config = dict(
    intermediate_size=128,
    vocab_size=4096,
    hidden_act='swiglu',
    rope_fraction=1.0,
    attn_scale=0.177,
    tie_word_embeddings=False,
    parallel_block=False,
    init='uniform',
    init_std_up=0.0963,
    init_std_down=0.0963,
    max_grad_norm=0.5,
    decay_fraction=1.0,
    final_lr_fraction=0.05,
)
Each number is 128 + 32 x the weight over its row's rms, rounded and kept within 0 to 255. Layers, rows and columns count from 0. The size above them is the row's rms in percent of the matrix's.

# layer 5 attention query, 96x96, rms 0.0669, rows 0-31, columns 0-95
size [107  95  97 114 102  92 104 116 107 101 105 100 104 101 100 110 109 101 103 105  90 132 114 111 104 104 104 103 100 113 101 106]
[[104 125 127 148  78 211 105 125 108  93 229 161  98  85 114 129 155  67 108 128  74  69 130 149 151  95 147 164 140 114 105 142 187 125 119  90 124 138 143 164  75 140 138  62 129 135 125 122 144 102 149 157 109 166 130 115 173  76 155 135 149 159 112 142  89 173  74 143 124  76  86 119  72 116 131  76 135 160 139 141 139 187 123 131 117 152 123 156  68 118 119 151  88 124 137 117]
 [181 118  85 110 170 117 151  73  98 147 129 127  99 100 126 124 125  88 167  70  58 103  62 163 148 152 117  59 130 140 141 116 126 161 133 190 108 172 146 153 120 126 143 122 107  88  41 111 158 164 126 153  53 128 104 146 167 168 135 137 202 119 127 107  95 144 114 162 125 108 120  95 103  97 154 133 116 179  83 142  91  97 102 178  91 159 147 121 127 137 151 162 142 129 174 131]
 [169 123 143 150 172 105 113 122  99 146 124 137 136 117 112 150 177 146 147  84 171 166 129  99 151  84 132  32 156 121 195 164 154 183 131 111 127 176 121 157 199 188 138  82 147 144 120 146 168 130  94 147 161  76 120 146 156 149 159 139 150  92 159  97  85 132 121 159 127  97 128 176 131 124 144 159  72 171 187 137 143  94  87  74  94 135 140  60 130 106 128 111 149 136 171 126]
 [ 75 110 108 132 146 149 163 173 155 148 139 122 104 114 106  56  90  96  95  91 140  64 147 150 101 160 117 153 112  75  70 154 117 107 152 163  96  86 102 105  80 121 120 130  80  71 111 117 123  72 171 138  72 130 102 135 122 108  78 200 130 166  83 116 100 134 116  80 147  99 118 178 110 133 108 108 150 140  78 115 163 119 160 163 101 108 161 139 134 150 110 148  53 132 187 124]
 [128 128 139 152 103  95  75 124 137 123  78  86 114 124 143 106 152 176 155 135 194 107 135  77  62 165 100 130 141  80  86 114 170 150 130 106 108  98 113 144 188 105 125 187 148 180 189 124 121 125 133 115 175 140  89 171 158 144 147  85  60 126 175 101 125  99 157  98 108  77 147 112 148 153 122 107 166 109 169 156  98  87 128  49  87  90  89  98 131 134 118 132 128 179 130 155]
 [102 180  90  90  98 107 140 182 147 158 144 139 105 159  81 114  83  97 119 152  97 159 153 144 144 139  65 126 170 170 108  81 128 166 109 169 152 118 134  97 121 181 120  84 119 159  93  81 130 104 159 189 114  90 141 135 126 147 139 156 162 124 105 153 125  87 150  90 120 182  48 157 126 104  94 162 108 111  93 158  97 142 156 147 173 216 164 130 130 131 124  92 150 114 180 176]
 [133 120 118 114 109 199 155 114 164 163  69 111 144 121 133 126 104  51 128  97 157 123 121 166 141 134 172 152 155  91  87 108 132  90 117 101  29  95 150 121 105 141 125 110 130 125 171 123 119 134 166  74  87 122 197 148 105 172 120 150  99 102 132 160 102 156 133 144 121 171  34  59 110 142  80 135 155  58 120 119 116 150 134 135 196 157 119 108 103 122 116 132 123  99 141 136]
 [157 174  80  52 118 187 167 181 101 142 123 173 127  71 155 118 154 105 168 113 122 148  87  95  85  98 138 136 152 123 155  98 119 132 135 116 119 172 184 129  60 153 156 131 114 154  90 170 112 113 115 102 121 124 102 137 112 139 105 158 124 167 155 122 110 154 106 120 122 120 103 178 151  99 102 109 111 145  95 213 143 209 158 184 112 173  74  93  98 127  78 149 146 164 134 117]
 [168  98  96  92  98 181 122 129  95 169  73 139  95 110 151 156 214 144 103 141 113 137 145 102 114 213 101 111 106 155 136 112 152  58 119  81 125 107 169  95 100 105 114 142 138  78  76 159 161 133  87 157  78 121 141 154 120 121 169 111 109 184 149  80 104  87 127 137 119 151  93 160  96 133  96  82 142 167 111 130 147 114 102 155  76 161 127 108 139  92 157 115 163 181 135 183]
 [135  83 143 149 136  95 147 172 132 161  98 134 115 179 183 156 130 147 111  53 146 157 109 170 123 161 123 118 139 149 126 163 178 123 102  84 129  82 107 159  93 118  78 118 181 146 121 110 113 106 151 163 117  99  99 112 152 172  76  56  86 131 110 159 141 103 110  76 128 166 158 102 158 138 132 181 156 106 136 154 129 138  70 165  76  74 153 153 115 178  74 120 144  60  83 135]
 [ 82 118 150 130 130 128 168 151 117 118 127 123 144 148 119 142  72 127 180 119 105 133 124 172  72 101 117 168 153 126  93 176 129 153 151 130 176 189 149 109 112  99 140 132  75  89 148  63 101 129 166 141  82  96 162 186  97 153 135 132  71 107 144 116 116 100  99 144 164 125 192 121 138 118 158 146 179 128 138 107 152 114  85 144 101  78  52  48 132 164 134 130 206 134 174 109]
 [128 148 130 124 173 106 109  93 142 104 109 154 109 145 126 153 103 133 175 155 160 114 150 134  41 202 128 126  81  93 170 112  98 148 139  83  83 168 129 144 140 117 123 121 116  78 133  88 179 125 155 130 110 117  89 152 101 138 149 177 148 118 171 148 131 119  97 190 176 113 112 171 128 100 113 123 154 188 153 179 140 114  93 128  87  41 120 124 128 161 176 174 136  64 121 190]
 [136  82 150 129 125  72 136 109  94 160 144 138 144 143 107 159 118 120 127 111 113 133 146  79 117  68 154 138 173 175  56 146 111 153 134 118  51 120 168 182 151 126 206  83 137  98 116 107 173 111 153 144 133 117 120 113 168 141 127 125 105 124 152 115 119  97  89 104  87  98  56 117 103 131 162  94 156 182 161 116  49 105 141 149  52 208 133 128 129  85 108 126 139 130 159 138]
 [113 148 134 120  90  96 155 154  68 105 176 113 198  96 153 117  93 125 210 148 133 129  97  88 158 108 162 134  90 106 187 141 156 147  81  65 128 146 168 150  93 100 116 148 116  66 160 130 113 104 163 141 104 136  89 157 167 138 179 137 155 129 165  97 126 168 152 154 144 175 128 105 226 128 133  87  95  96 166 121 128 184 130 143 106 103 171  91 109 126 156 155 117 124 161 123]
 [164 155  91 125 145 215  92 132 132 127 156 135  99 113 111 125  91 110 108 102 180  63  78 131 140 122 147 115  51 101 147 145 127 154 115 130 146  96 163  87  92 132 135 164  53 173 187 154 150 132 121 149 166 164 194 160 158 160  83 149 194 140 149 139  71 128 104 119 158 135 133 167  81 145 129 136 160 148 169 107 147 116 158 183 117 122 116  80 162 133  97 125 164  91 146 144]
 [ 78 126 124  99 146 134 140 156 134 163 173 134 179 113 108  88 147 116  95 141 179 141 160 129 118 142 132 130 109 120 114 141  91 171 101 100  67 160 155 137 130 159 131 125  89 141 181 106 144 103 213 150 204  94 139 100 121  94 159 147 135 169 172  96  84 109 113 163 108 197 136 102 110 208 163 207  89 159  88 136 143 110 112 141  99 115 159 160 146 120 100 101 136 153 114  63]
 [101 139 124 111 127  79 203 129 138 127  90 127 135 139 144  84 126 122 174 175 139 149  97 167 123 154 158 148 110  79 124 109 106 171  97 156 118 217 125 129 156 123 114  67 185 158 163 131 122 129 116 166 145 119 129  73  36 150 120 143 124  89 140 132 167 176 130 125 163 184 107 124 138 100 111  90 137 130 165 115 139 126 153 171 157 119 181 131 178  70 163 180 147 149 178  87]
 [168 184 124  78 211 100 100 149 128 136  91 114 151 150 128 155 128 174 133 126 175 187 142 130 104  86 141 134 156 117 152 114 158 142 133 162 149 189 113 113 116 128 118 105 169 179 190 145 165 136 140  85 159  77  91 181 133 138 175 131 125  94 176 149 141 124 172 126 115 123 101 166 181 136 113 163  75 131 169 161 113 105 118 117 125 194 168  73 101 132 156 139 204  99 132 113]
 [175 159 169  81 111 102 102 121 117  91  87 145 153 137 189 138 152 173 144 153 135 187 121  51  99 107  85 150 148  68 113 123 159 135  91  64 193 134 106 164 108 149 164 157 155 165 178 131 143 169 120 156 213 102 119 197 143 109 119  93  60  96 138 150 163 151 130 100 147 110  76 133 132 141 137  88 141 132 148 157 139 160 158 116 120  90 130 101 125 122 144 123 162 123 167 144]
 [155 128 181  80 181 150 113 133  65 127  73 119 170 109 134  78 128 153 164 158  80 148 127 162 201 136 171 163  90  65 169 205  94 116 120 105 135 141 129 161 146  92 106 132 146 146 134 171 100  90 130 175 158 170 154 137 125 163 141 126 165 123  95 143 107 129 138  89  58 125 167 125 131 125 164 170 149 160 117 126 104 122 125 139  72  86 109 130 100 112 189 191 150 146 129 146]
 [148 109  70 152 165 113  94 163  97 126 100 115  96 135 156 105 135 154 141  94  91 108 100  65  83  85 161 170 121  93 128 164  91  93 147 154 143 117  84 122  80 137 116 115 119 172 213 175 130 139 193 112 139 132 152 148  87 124 151 173  59 140 124  89 135 138 141 128 166 179 164 120 107 131  92 150 100  98  93 192 153 130 101 161 120 113 185 139  94  77 130 129  77  74 141 109]
 [ 50 115 123 150  61 167 144 100 177 128 176 162 117  97 109 118  72  85 106  98 154  93 140 149 155 128 154 146 128 148 114 135 106 107 129 158  76  73 132 117 125 142 107 158  56 100  68 148  96  91 142 133  60 147 138 141 113  94  91 173 119 153 134 136 130  99 103 198 155 142 100 167  93 118 136 103 174 133  62 116 114 207 142 159 173 119  90 132 129 140  95 147 113  96 109 149]
 [150 150 149 129 169  81  86  95 168  84 137 188 151  97 157 158 125 131 115  81 195 157 156 149 124 115 113  85 146 122 103 176 142 136 210 128 114 111 131 150 159 138 136 178 133 184 104 139 103 139 105 138 162 143  91 159 112 118 111 124  66 154  83  97  95 174 140 165 103 209  61 133 150 112 132 145 185  80 136 137  79 102 143  85 136 146 180 105 115  96 159 157 131 146 137 157]
 [171 101 112 125 116 110  97 155 136 166 113 114  75  80 153 148  66 152  90  81  97 119  90 108 141 142  84 122  80 188 125 120 130 118  68  92 116 152 173 128 122 126 189 107 151 111  87 181 132 161 151 124 101 142 181  91  90 140 175 132 157  85 145 125 104 127 172 103 145 141 109 156  99  70  96 180 104  99 165 179 156 169 189  79 151  64 133 131  94 121 108 136 107 104 124  92]
 [110 113  81 152 136  98 142 146  65 152 124  80 126  73 114 108  71 105 177 141 163 116 108 142 163 175 115 182  79 161  84 121 207 141 153 148 133 134 105 170  90 135 126  84 114 146 161 123 119 136 140 139 107 125 118 127 106 143 139 176 185 119 102 127 170  99 161 174  70 167 136 183  93 161  57  99 115 131 113 194 140  99 173 169 107  82 128 163 105 168 151 126 143 155 106 147]
 [106 119  97 127 117 108  81 140 116 122 174 118 133 131 183 151  84 155 131 123 189 152 113 113 161 191 163 164 148 120 180  93 114 122 123 122 128 111 120 112 193 127 134 170 152 118 103 126 130 170 155  75 128 160 126 166 116 126  76 128  90  70 172 130 149 133 153  90 101 119 177 168 161 189 119 136 221 153 150 116  91 174 110 116 170  87 126 167 138 112 163 124 159 210 159  88]
 [102 117 137  58  86 151 114 131 142 101  81  67 119 144 140 162  66 123  85 163 149 111 116 113 111 161 115  64 161 138 154 142 139 152 119 112 109 152 104 179 179 108 141 121 115 170 125 137 120 142 145 127 103 142 142 113 144  54 139 119 114  88  99 169 114 142 108 149 170 146 115 100 104  68 158 163 149 131 104  58 121 130 178  79  97 211 189 109 102 191 133 140 174 123 179 145]
 [127  92 125 126 135 153  89 120 219 111 148 144 162 126 111  84 122 102  82 156 109 133 195  93 131 108 159 154 113 142 136 162 128 132 132  71 158 126  72  97 119 134  99 176 100  66  92  71 171 143 157 131 128 110 113  71 135  84 183 160  97 159 153 143 132 156 124 105 130 156 138 191 122 165 113 136  98 111  97 168 135 119 204  62 120 173 103 116 138 191 104 152 138 143 142 173]
 [113 138 170 145 134 176 166  17 148 133 194 123 111 132 110 189 125  64 170  99  80 138 180 166 110 155 159 113 120 132  95 206 154 130 154  94 150 114  90  93 182 105 137 148 195 131  82 183 101 106 117 135 165 139 120 163 134 111 141 117 137 116 158 140 141 157 118  88 114 119 143 159 116  84 121 101  97 115 122 123 115 106  99  81 166 121 112 160 139 166 174 167 101 136 158  98]
 [ 79  80 114 123 156 150  94  88 141 182  96 117 134 103 129  28 144 144 177 100 106 107 101 119 169 113 151  90 106 102 122 146 131 161 180 108 135 121 142 147 157  59 131  94 104 145 113 110 104  88 184 126 104 159 145 141 118 161 130 136  52 162 145 168 108 202 118 105 125 124 131 108  78 116  73 112 162  99 152 107 135  95 178 194 158  97 160 169 105 143  87 110 160 134  97 133]
 [156  98 138 180 169 115  96 140 134  70 135 101 187 122 163 192 182 122 124 138 120 152 148 151 149 160 116  90  82 106 103 121 151  71  95 138 177 145 135 141  82 124 204 126 102  83 146 127  93 120 174 137 109  72 149 101  97 127  99 172  75 162 113 157  99 137 125 153 147  76 140 113  78 146 148 138 113 152 132 114  55 189 102  94 135 107 122 178 130 168  77 116 103 150 135 175]
 [119  99 111  89 173 141 146 113 141 103  82 181 164 140 168 132 107  71 133 147 158 150 144  83  95 155 127 107 173 166  74 158  89 158 144 151 129  64 177 188 150 194 113 125 113  89 151 222  89 133 119 118 118 147 173 112 132 128 135  68 201 152 106 182 140 110 138 124 164 138 141 180 128  71  89 147 117 107 157 113  95 147 124 110 110 117 162 146  89 114 116 121 179 118 127 139]]
# layer 5 attention key, 96x96, rms 0.067, rows 0-31, columns 0-95
size [103  82 108  97 101 169  96 108 114 100  96 107 104 104  94 110  85 111  90 105 117  73 110 107  99  99 102  99 108 110 110 101]
[[101  91  78 106 144 131  55  96 139 111 147 100 151 101 157  90  85 173  94 111  77 149 110  45 219 132 155 114 108 134 181 150 102 120 100 161 142  51 114  84 101 145 151 127 152 159 114  80  94  94 144 113  96 144 167  93 119 150 160  90 108 109 179 142 191 118 114 135 106 149 132 102  95 130 144 198  88 112 156 171  86 144 148 137 111 149 136 115 130 150  83 116 129 135 114 128]
 [158 127 135  98 142 170  95  89 144 113 125 166 140 144  69  77 113 127 133 106  93  87  94 133 169  65 126  77 111 183 105 195 129 136 166 139 149 133 144 191  97 170 107 135 129 124 125 140 105  96 114 120 130 119  72  76 122 100  81  93 105 155 101 158 174 146 102 156 166 110 130 110 121 143 113 145  93 163 109 127 128 218 135 121  81 112 105 225 179 103 144 143  84 165 147 120]
 [125 102 127 208 172 147 152 115 139 119  62 153 124 178 123 152 160  58 115 170 100 107 160 188  60  93 153 172 152 137 138 114  78 190 171 145  98 150 130 112 138  78 174 149 121  96 169 151 163 150 122 150 191 106 139 103 148 108 113 118 119 112 100 123 124 145 158  95 158 116 194 139 172 182 187 149 149 133 111 126 114 116  95 152  80 102 143 155 141 135 161 108 142 160 175 115]
 [ 57 129 115  91  46 105 176 127 158 142 161 141 124 110 163 118 165 144 128 103 101 149 119 116 132 155 101 104 119 122 110 131 154  52  89 109 144 132 142 158 109 150 141 142 106 142 116 133 115 128 126 111 158 145 150 161  73 188  89 120  86 140 167 142  95 131 197 143 111 156 102 119  94  99 113 111 101 134 150 152  89 186 156  81 171 147 141  45  54 189  91 171  98  82 119 124]
 [100 124  95 149 156 130 157 137 105 138 109 106 161 152 126 150 140 156 105  89  88  69 107 177  78 128 145 107 114 126 131  84 166  81 118 150  79 120 110 107 129 123 102 143 144 105 211 109 142 154 127 192 191 132 136 122 102  96 161  84 157 115  41 128 101 162 118 151 153 126  88 143 205 128 110 165 138  92 166  34 108 133 100 174  67 119 142 151 119 138 119  87 116 141 151 152]
 [112 174 128  74 124  95 144 122 132 145 141 123 147 140 140  52  71 116  71  68 126 119  82 115 161 167 114 126 119 138 135 156 182 141 136 125 108 153 142 116 109 172 144 158 105 160 117 114  73  39 179 145 104 153 132 141 113 180 116 138 147 109 169 131 124  91 130 185 136 140 117 118  21 109  87 159 133 127 128 184  98 150 156  92 128 163 106 140  62 172  90 113 160 126 108 145]
 [125 138 151 142 137 100 186 157 113 140 100 145 142 169  65 160 115 177 148 131  64 162 164 151 141  97 117 146  78  81 139 108 120 133 156 148 116  94  81  90 137 134 157 165  96  69 137 132 125 144 144 139 149 118 148 165 146 193  88 169 105 108  85 113 130 110 145 146 149  74 142  81 129 116  88  58 174  87 133 170 132 106  97  86 123 103 116 139 162  89 182 113  88 220 166 131]
 [170  91 115 148  92 134 195 128  97 120 164 109 167  96 203 142 157  86 109  93 115 138 168 150 160 138 144  60 197 109 149  59  80 117 126  84 134 103 156 126  80 130 126 117 128 134 128 144 128 111 113 160 153 140 164 155 164 112 132 202 129 135  94 119 110 152  89 144 163 141 132 112 180 194 105 107 155 134 135 141  56 135 133 114 112  92 175  65 118  94 153 151 120 116 192 154]
 [143 160  84 131  90  94 151 130  93 121 141 125 186 148 162 172  69 153  84 125  66 140 122 161 163 199 152 159 145  96 142 141 132 126 122 113 153 131 102 127 104 108 171 164  77 123 126 154 185 171 116 112 188 126 166 113 115  47 144  95 121 172 101  95 118 119 194  85 172  79  95 121 137 152 138 151  76 115 115 140  72  82 132 172 107 145 101  99 133 138  91  96 138  76 144 130]
 [112 146 170 134 115 141 125 142 118  74  90 162  73 142 105 131  76 104  62 110 163 130 158 178 100 144 145 107 190 162 153 156  89 189 151 120 166 168  81 167 108  88  97 163 106 120 113 158 129 129 175 179 172 157 171 120 121 112 134 142 142  83 100 110 128  98  95  89 174 180 154 182 102 119 203 156 156  87 152 122 134 149 157 178  95 116 149 102 157 144 124 106 134 159 147  80]
 [167 103 120 138 149 166 167 145  79 139  98 171 117 168 134  71 117  99 102  91 125 143 152  98 144  86 157 124 179 125 133 141  83  93 102 169 177 126  99 132 131 171 100 104 142 130 193 153 156 137 117 199 124 185 107 120 158 149 101  92 110  62 111 125 121  69 147 119 117  97 155  70  95 117  71 133  96 166 178 150 125 181 172  99 105 167 144 167 134 112 106  63 152 106 164 108]
 [101 135 110 140  80 115 119  83 158 171 169 147 171  91 182 105  78 144 146  85 111 110 134 116 188 122 112 151 134 127 172  81 155  95 158 167 145 138 126 108 157 191 125  42  99 121  67 124  79 153 117  86 156 122 173 118 124 159 125 144 182  62  87 115  79 129 115  96 113 130 147 142 136 108 167 152  90 161  70 165 144 128 124 131 153 168 159 161 181 158 153  84 141 123 147 157]
 [167 129 120 104 181 116 121 108 179 126 155  59 111 162 112 115 137 157 133  96 122 152 143  87 112 139 126 142  77 198 115 107 171 138 152  81  75 141 110 125 109 128 174 111 106 102 122 131 128 138 111 176 211 125 136 121 171 127 120 140  83  91 105 100  91 149 174 143 127  79 193  96 106 149 153 152 169 110 107  92  70 111 159  81 180 150 130 164 179 142 182 184 156 113 171 111]
 [106  72  86 166 167 116 129 103 104 167  66 106 164 133 166 143 113 177 170 110 133 184 113  70 131 205  92 149 162 110 153 117 157 152  95 135 109 167 171 125  61 101 114  90 146 175 115 139 110 114 151 112 159 101 107 132 106  60 149 135 169  84 116 118 170 134 143 140  89  99 129  63  79 176 108 130 120 125  96 133 134 163 129 132 146 132 178 147 152 113 132  64 160 105 123 185]
 [125  81 136 131 103 137  53 166 176 147 106 162 153 168 236 204 111 100 120 149 115 111 148 148 165 148 152 153 135 162 119 110 121 105 149 112 176  77 133  78 125 126 127 116 149 154 128 112  70 104 118 145 169 115 162 169 134 162 104 119 185  98 121 158 153 141 169 117 124  82 107 170 127 165  67 129 123 142 121  82 186 104 131 114 100  86 114  69 107 154  78 101 132 146 128 160]
 [176 158 155 148 122 100 124 166 139 192 123 103 165 151 130 174 143 125 139 177 168 100 156 125 112 144  90 105 112 140  87 133 132 148 120  80 118 130 104 176 167 142 117 132 106 186 159 127 176 135 191  77 160 133 166 126 106 175  93 119 155 133  48  81  73 162 133 110  80 122  85 149 106 139  91 171 147 180 163 122  77 127  86 132 115 148 140 113  68 124 198  86 157 138  96 132]
 [ 97 103 156 152 113 202 114  94  82 126 202 173 107 166  98 167 154 130 169 113 121 104 118 116 126  87 111 113 118  44 108 151 152 101  61  91  78 120 123 144 118 154  86 110  91 119  96 137 104  95 114  97 144 182 150 122 159  95 151 119 136 118 142 117 185 109 156 137 168  76  77 105 158 109  76 102 150 121 127 127 140 125 110 156  68 150 102 129  46 112 105  96  99 177 101 122]
 [118 130 149 135 146 216 172 103 132  82  91 149 121 188 144 175 158  88 161 126 106 149 175 156 107  83 100 156 154 131 143 113  70 153 140 113 102 142 154 136 142  64 100 115 133  94 127  86 158 143 132 121 195 157  94 143 178 134  93  82 130 165  72 107 131  72 164  98 149 138 146 179 191 160 161 130 127  87 109 100 156 101  50 109  97 140 138 112 145  91 153 152 111 131 154 110]
 [122 141 169  98 122 180 161 132 125 131 147 151 159 144 145 135 146  70  80 141 171 229 112  71 149  73 148 179 105  97 112 137 113 128 149  61 165 120 148 160 171 116 133 112  99 105 115 130 136 120  63 124 174 109 131 146 172 180 114 173 118 140 167 116 148  80 179 116 120  79 114 149 116 135 169  63  90  95 128 162 119 141 173 110 135 146 115  48 150  99 158 149 144 104 135 129]
 [ 99 162 179 164 122 144 144  85 137 135 103 142 143 190 131 160 133 120 181  97 128 134 189 146  64 109 134 113 173 153 133 117 114 120 180 141 105 109 129 153 105  67 131 137  97 111 145 152 150 189  89 136 180 110 157  98  99  34 130 129 145 141  54 144 124 145 153  80 134 116 151 103 160 180 163 166 153  87 156  82 128 105 106 171  68 104 153 111 137  65  94 123  88 123 130 122]
 [115 178 109  76  68  85 143 139 118 158 187 131 132 143 114 118 108 140 126 105 135 100 101  77 177 113 105 144  80 167 142 172 179  71 110 143  90 102 188 101  73 138 115 110 104 186  57 137 105 114 109 127 164 140  99  93 103 133 143  84 142 148 155 119 131  52 121 136  96 149 123 151  92 136  87 107  83 170  75 112 114 194 155 103 130 101  78 177 118 142 129  90 135 162 134 131]
 [132 129 123 116 192 143 130  95 115 146 172 112 136  87  98  83 156 107 104 132 172 105  70  99 155 106 139 171  79 124 181 157 162 101  98 141 106 122 143 108 173 112 128 143 152 162 173  90 110 111 125 107  86 111 110 151 136 125 202 113 195  99 178  80 104 105  39 120 119 153 139 152  77 139 171 121 115 175  87  94 143  76 135 149 129 134 108 142 172 149 120 126 169  82 179 180]
 [146 137 191 156 193 139 135 125  97 135 171 184 113  99 104 129 139  84 135 154  83 124 170 125 140  86 118 129 156 134 146 153  85 173 137 140  76  81 148 122 125 111 157 140 110 146 175 163  98 141 108  84  73  66 173 144 121 104 171 128  64 124 139 107  89 149 101 159  96 155 110 100 148 117 145 136 163 112 190 121 132  92 113  62 140  96 124 204 144 160 117 138  84 123 109 209]
 [136  88  81  88 139 168 100 145 115  89 157 105 104 161 127 137 102 158 176 110  57 163 137 118 116 130 140 119 170 115 114  97 100 101 178 102 150 127 149  40 185 119 138 202  91 129 146 106 138 142 188 171 150 101 154 105  79 130 152 157 158 116 119 177  90 121 147 108 145 134  83 145 142 173 138 112 113 161 104 147 154  57 146 170 109  96 148 122 139 163  98 182 139 155 133 203]
 [142 151 179 116 143 129 140 121  79 106  96 153 146 140 123 162 119 109 147 110 122  68 189 114  80 140 133 117 172 178 107  68 147 105 126 112 145 175 155 147 150 140 144  58 179  75 161 133 203 163 145 135 166 112 109 123 158 105 150  79 163 103 161 139 150 138 109  98 111  56 110 125 173  82 129  60 117 121 143 114  75  99 100 103 124 122 160 145 130 129 161 151 145  68  55 148]
 [176 120  73 163 110 141  68 125  79 127 154  92 118  96 130 124  84 107  87 125 133  56 128 123 142 188 137 167  81  50 127 104 160 121 114 161 148 141 137 112 152 153 125 113 154 151 105 119 140  77 155 122  70 112  93  97 123 131 141  91 123 158 159 151 109  87 124  70 184 135 118 149 126 139 141 103  98  82  87 114 163 163 146 121 125 129 171 125  73 182 152 121 119  82 144 226]
 [110 150 111 143 131 121 105 123 154 116 137 121  73  65  56 178 127  49 126 122 182 142 154 188 111 144 121 146 120  92 157 112 117 140 100 170 117 129 108 120 139 109  84 114  16 147 182  98 149 124 109  85 146 163 144  91 139 139 123 136  80 137 103  84 156  96 141 127 166  87 129  96 140 146 100 117  91 128 135 120  99 108 167 116 147 195  47 124 113 168 127 162 144 154  82 154]
 [147  94 123 186  96 139 139  90 169 125 125 202  97 118 145  92 151 107 150 152 150  93 142  85 125 121 140  98  81 106 121 126  90 136 141  58  87 149 111 133 155  62 136 147 139 130 106 169 215 112 100 124 150 138 158 134 144 139 169 164 166 174  96 146 126 166 220 120 106 182 198 173 102 137  97 155 143 128 105 139 148  92 143 101 140 188 137 110  90 181 123 139 122 153 107 143]
 [147 116 175  78 154 114 128 130 136 124 131 141  85  82 164 137 126 191 182 162  85 121 131 125 147 161 135  71 131 106 110 151 116 114 131  95 125  67 106  79 133 152 115 128 167  91 121 146 192 168  89 136 105  22 121 104 153  94  97 196 133 115 172  89 118  95 104 102 149 192 158 181 116 172 148 136 146 127 100 163 124 150 134 139 181 106 113 152 119 117 128  92 111  75 116 183]
 [173  73 195 160 206 147 115  86 148 135 143 143 196 186  87 169 135 159  94 146 133 132 121 143 133 139  94 197 153 151 136 136  99 158 123 126  86 148 180 101 104  94 120  96 123  95  88 195 151 126 156 111  82 148 122 144 162 204 136 151 104 138 135 133 106 134 166  83 161 143 134 123 163 112 130 192 168 126 120  49 105 145 159 138 110 112 120 137 173 128 116  81 129 148 123 154]
 [113  92  74 166  95  81 134 137 194 108 118 145 145  61 121 144  86 106 101 122 149 165 126  90 144 153 112 155  81 127 137  80 133 164 176 120  74 116 137 142 105 138 179 185 156 109  95 101 207 163 154 121 106 195 130 132 131  83 181 169 150 163 143  99  81 122 131 130  88 133 118 122 123 128 143 189 141 157 148 163 197 135 149 178 133 122  77 123 145 156  95  92 141 121  90 156]
 [139 100 127 102 104  80 138 111 115 138 154 107 136 130 165  91  98 152  91  99  99 102 164 158 122 119 131 103 150  95 122 149 161 125 179 169 114 165 127 167 132 126 142 106  89 156  82 173 170  99  38 159 104 111  81 126 156 112 111 205  79  76 156 119 149 136 135  80 122 164 130 102 137 161  71 175 154  81 119  81 134 124 160 132 138 112 128 104 181 119 179 177  87 172 194 160]]
# layer 5 attention value, 96x96, rms 0.0671, rows 0-3, columns 0-95
size [103 104  99  99]
[[129  98 164  82 137 150 157  88 156 150 136  59 130 103 160 124 188  55  86 156 148 199 139 148 148 120 134 129 124 137 129 159 128 101 121 132  99 156 189 161  83  86 158 101 151 136 130 130 150 169 101 124 123 112 131  88 159 107 167  95 200  90  77 142  25 129 167 131 153 128 131 130 121 144 125  92 121 159  81 148 107 153 101 176 123 185 148 116 111 134 119  80 145 136  77  89]
 [ 97  96 137 182 103 107  77  85 120  93 156 169 142 154 148 137  99  81 139 123 184 166 159  80 149 105 145 118  72 140 140  83 132 125 188 130 148 141 125  98  92 105 166 187  99 191 107 126 114 130 142 154 149  63 146 179 133  75 141 135 143 123 103 208 125  97  75 139  99 111 158 121  96 135  92 109 176 145 127 133 123 106 196 146 191 117  92 157 156 140 171 145 123 107 116  85]
 [115  98  93 129 121  95 131 142 120 101  55 188 125 114 190 118  83 139 190 120 108  72 129  88 163 118 113 179 107 142 133 130 101 125 151 163 128 106 121 126 137 132  73  92 133 167 101  82 144 127 143 146 162 169  91  16 141 157 130  71 159 117 133 172 162 104 125 122  80 150 172 142 111 151 135 173 156 146 102 182 113 110 138 110 113  43 131 105 107 103 147  97 113 138 110 168]
 [ 78 114 101 143 125 148  84 173 139 134  99 162 151 172 106 113 130  81 140 170  71 130 120 138 114 100 132 179 136 107  95  91  99 135 129 129  87 127 144 139 115 133 218 129 140  91 100  74 128  86 127 143 170 141 148  78 159 191 183 132 146 119 139 123  78 113  84 166  87 162 115 146 156  93 146  92 137 163 153 131  98 189 175 147 157 169 162  78 197  73 122 165 109 151 127 105]]
# layer 5 attention output (transposed), 96x96, rms 0.0831, rows 0-3, columns 0-95
size [100 101 102 103]
[[ 85 147  65 179  56 120 143 141 136 160 111 152 113 132 149 157 168 106 144  96  68  36 119 111 173 180 104 127 133 153 147 122  71  79 131 116 157 103 124 110 158 164  96 156 102 125 130 154 152 158 106 140 108 154 164 129 156 175 125 122 131 159  92 182 188 123 178 137  62 154 141 150 142 140 170 115 108 118 198 117 139 123 162 139 134 166 132 105 187 122 106  94  90 115 181 119]
 [135 130 163 129 108 189 178 156  67 107 114  85 142 115 105  83 100 160  47 130  66 165 101 119  52 146 120  86 163 168 135 126 141 163  83 142 114 128 130 129 161 108 115  70 116 100 127 102 129 110 134 156 175 135 122 115 115 133 121 136  86 110 138 128  74 120 158 138 129 219 118 139 134  91 116 159 142 117 107  90 171  68 116  92  78 162 118 123 122 163  84 128 165 143 146 203]
 [107  90 108 115 172 127  81 184 158 168 134 112 170 136 128 104 161 169 106 123  94 182 136 132  85 110 161 117 169 103 145 185 123 140 153  69 145 130 121 132 115 174 196  74 180  63 123 150 155 105  99 190 153  98 128 170 123 125 102 101 108 155 109  90 106 135  80 130 158 114 164 168 114 155  86 152 186  98 171 128 164 135 140 169  98 157 145 202 155 111 142 150 107 139 132  81]
 [133 132 150 149 154 108 147 107  79 115 151 129 104 114 128  58 129 162  47  42  99  91 147 105 150 151 137 118 105 140 157 194  92 118 123 116 101 146 110 128 145  88  83 112 157 163 112 153 105 130  62 162 106 144 156 208  96 123 117 121 116  83  81 154 152 146 108 125 200 105 142 117 154 128  80  98 147  67 140  87  62  65 105 137  89 120 101 129 124 111 138 103 141 113 136 165]]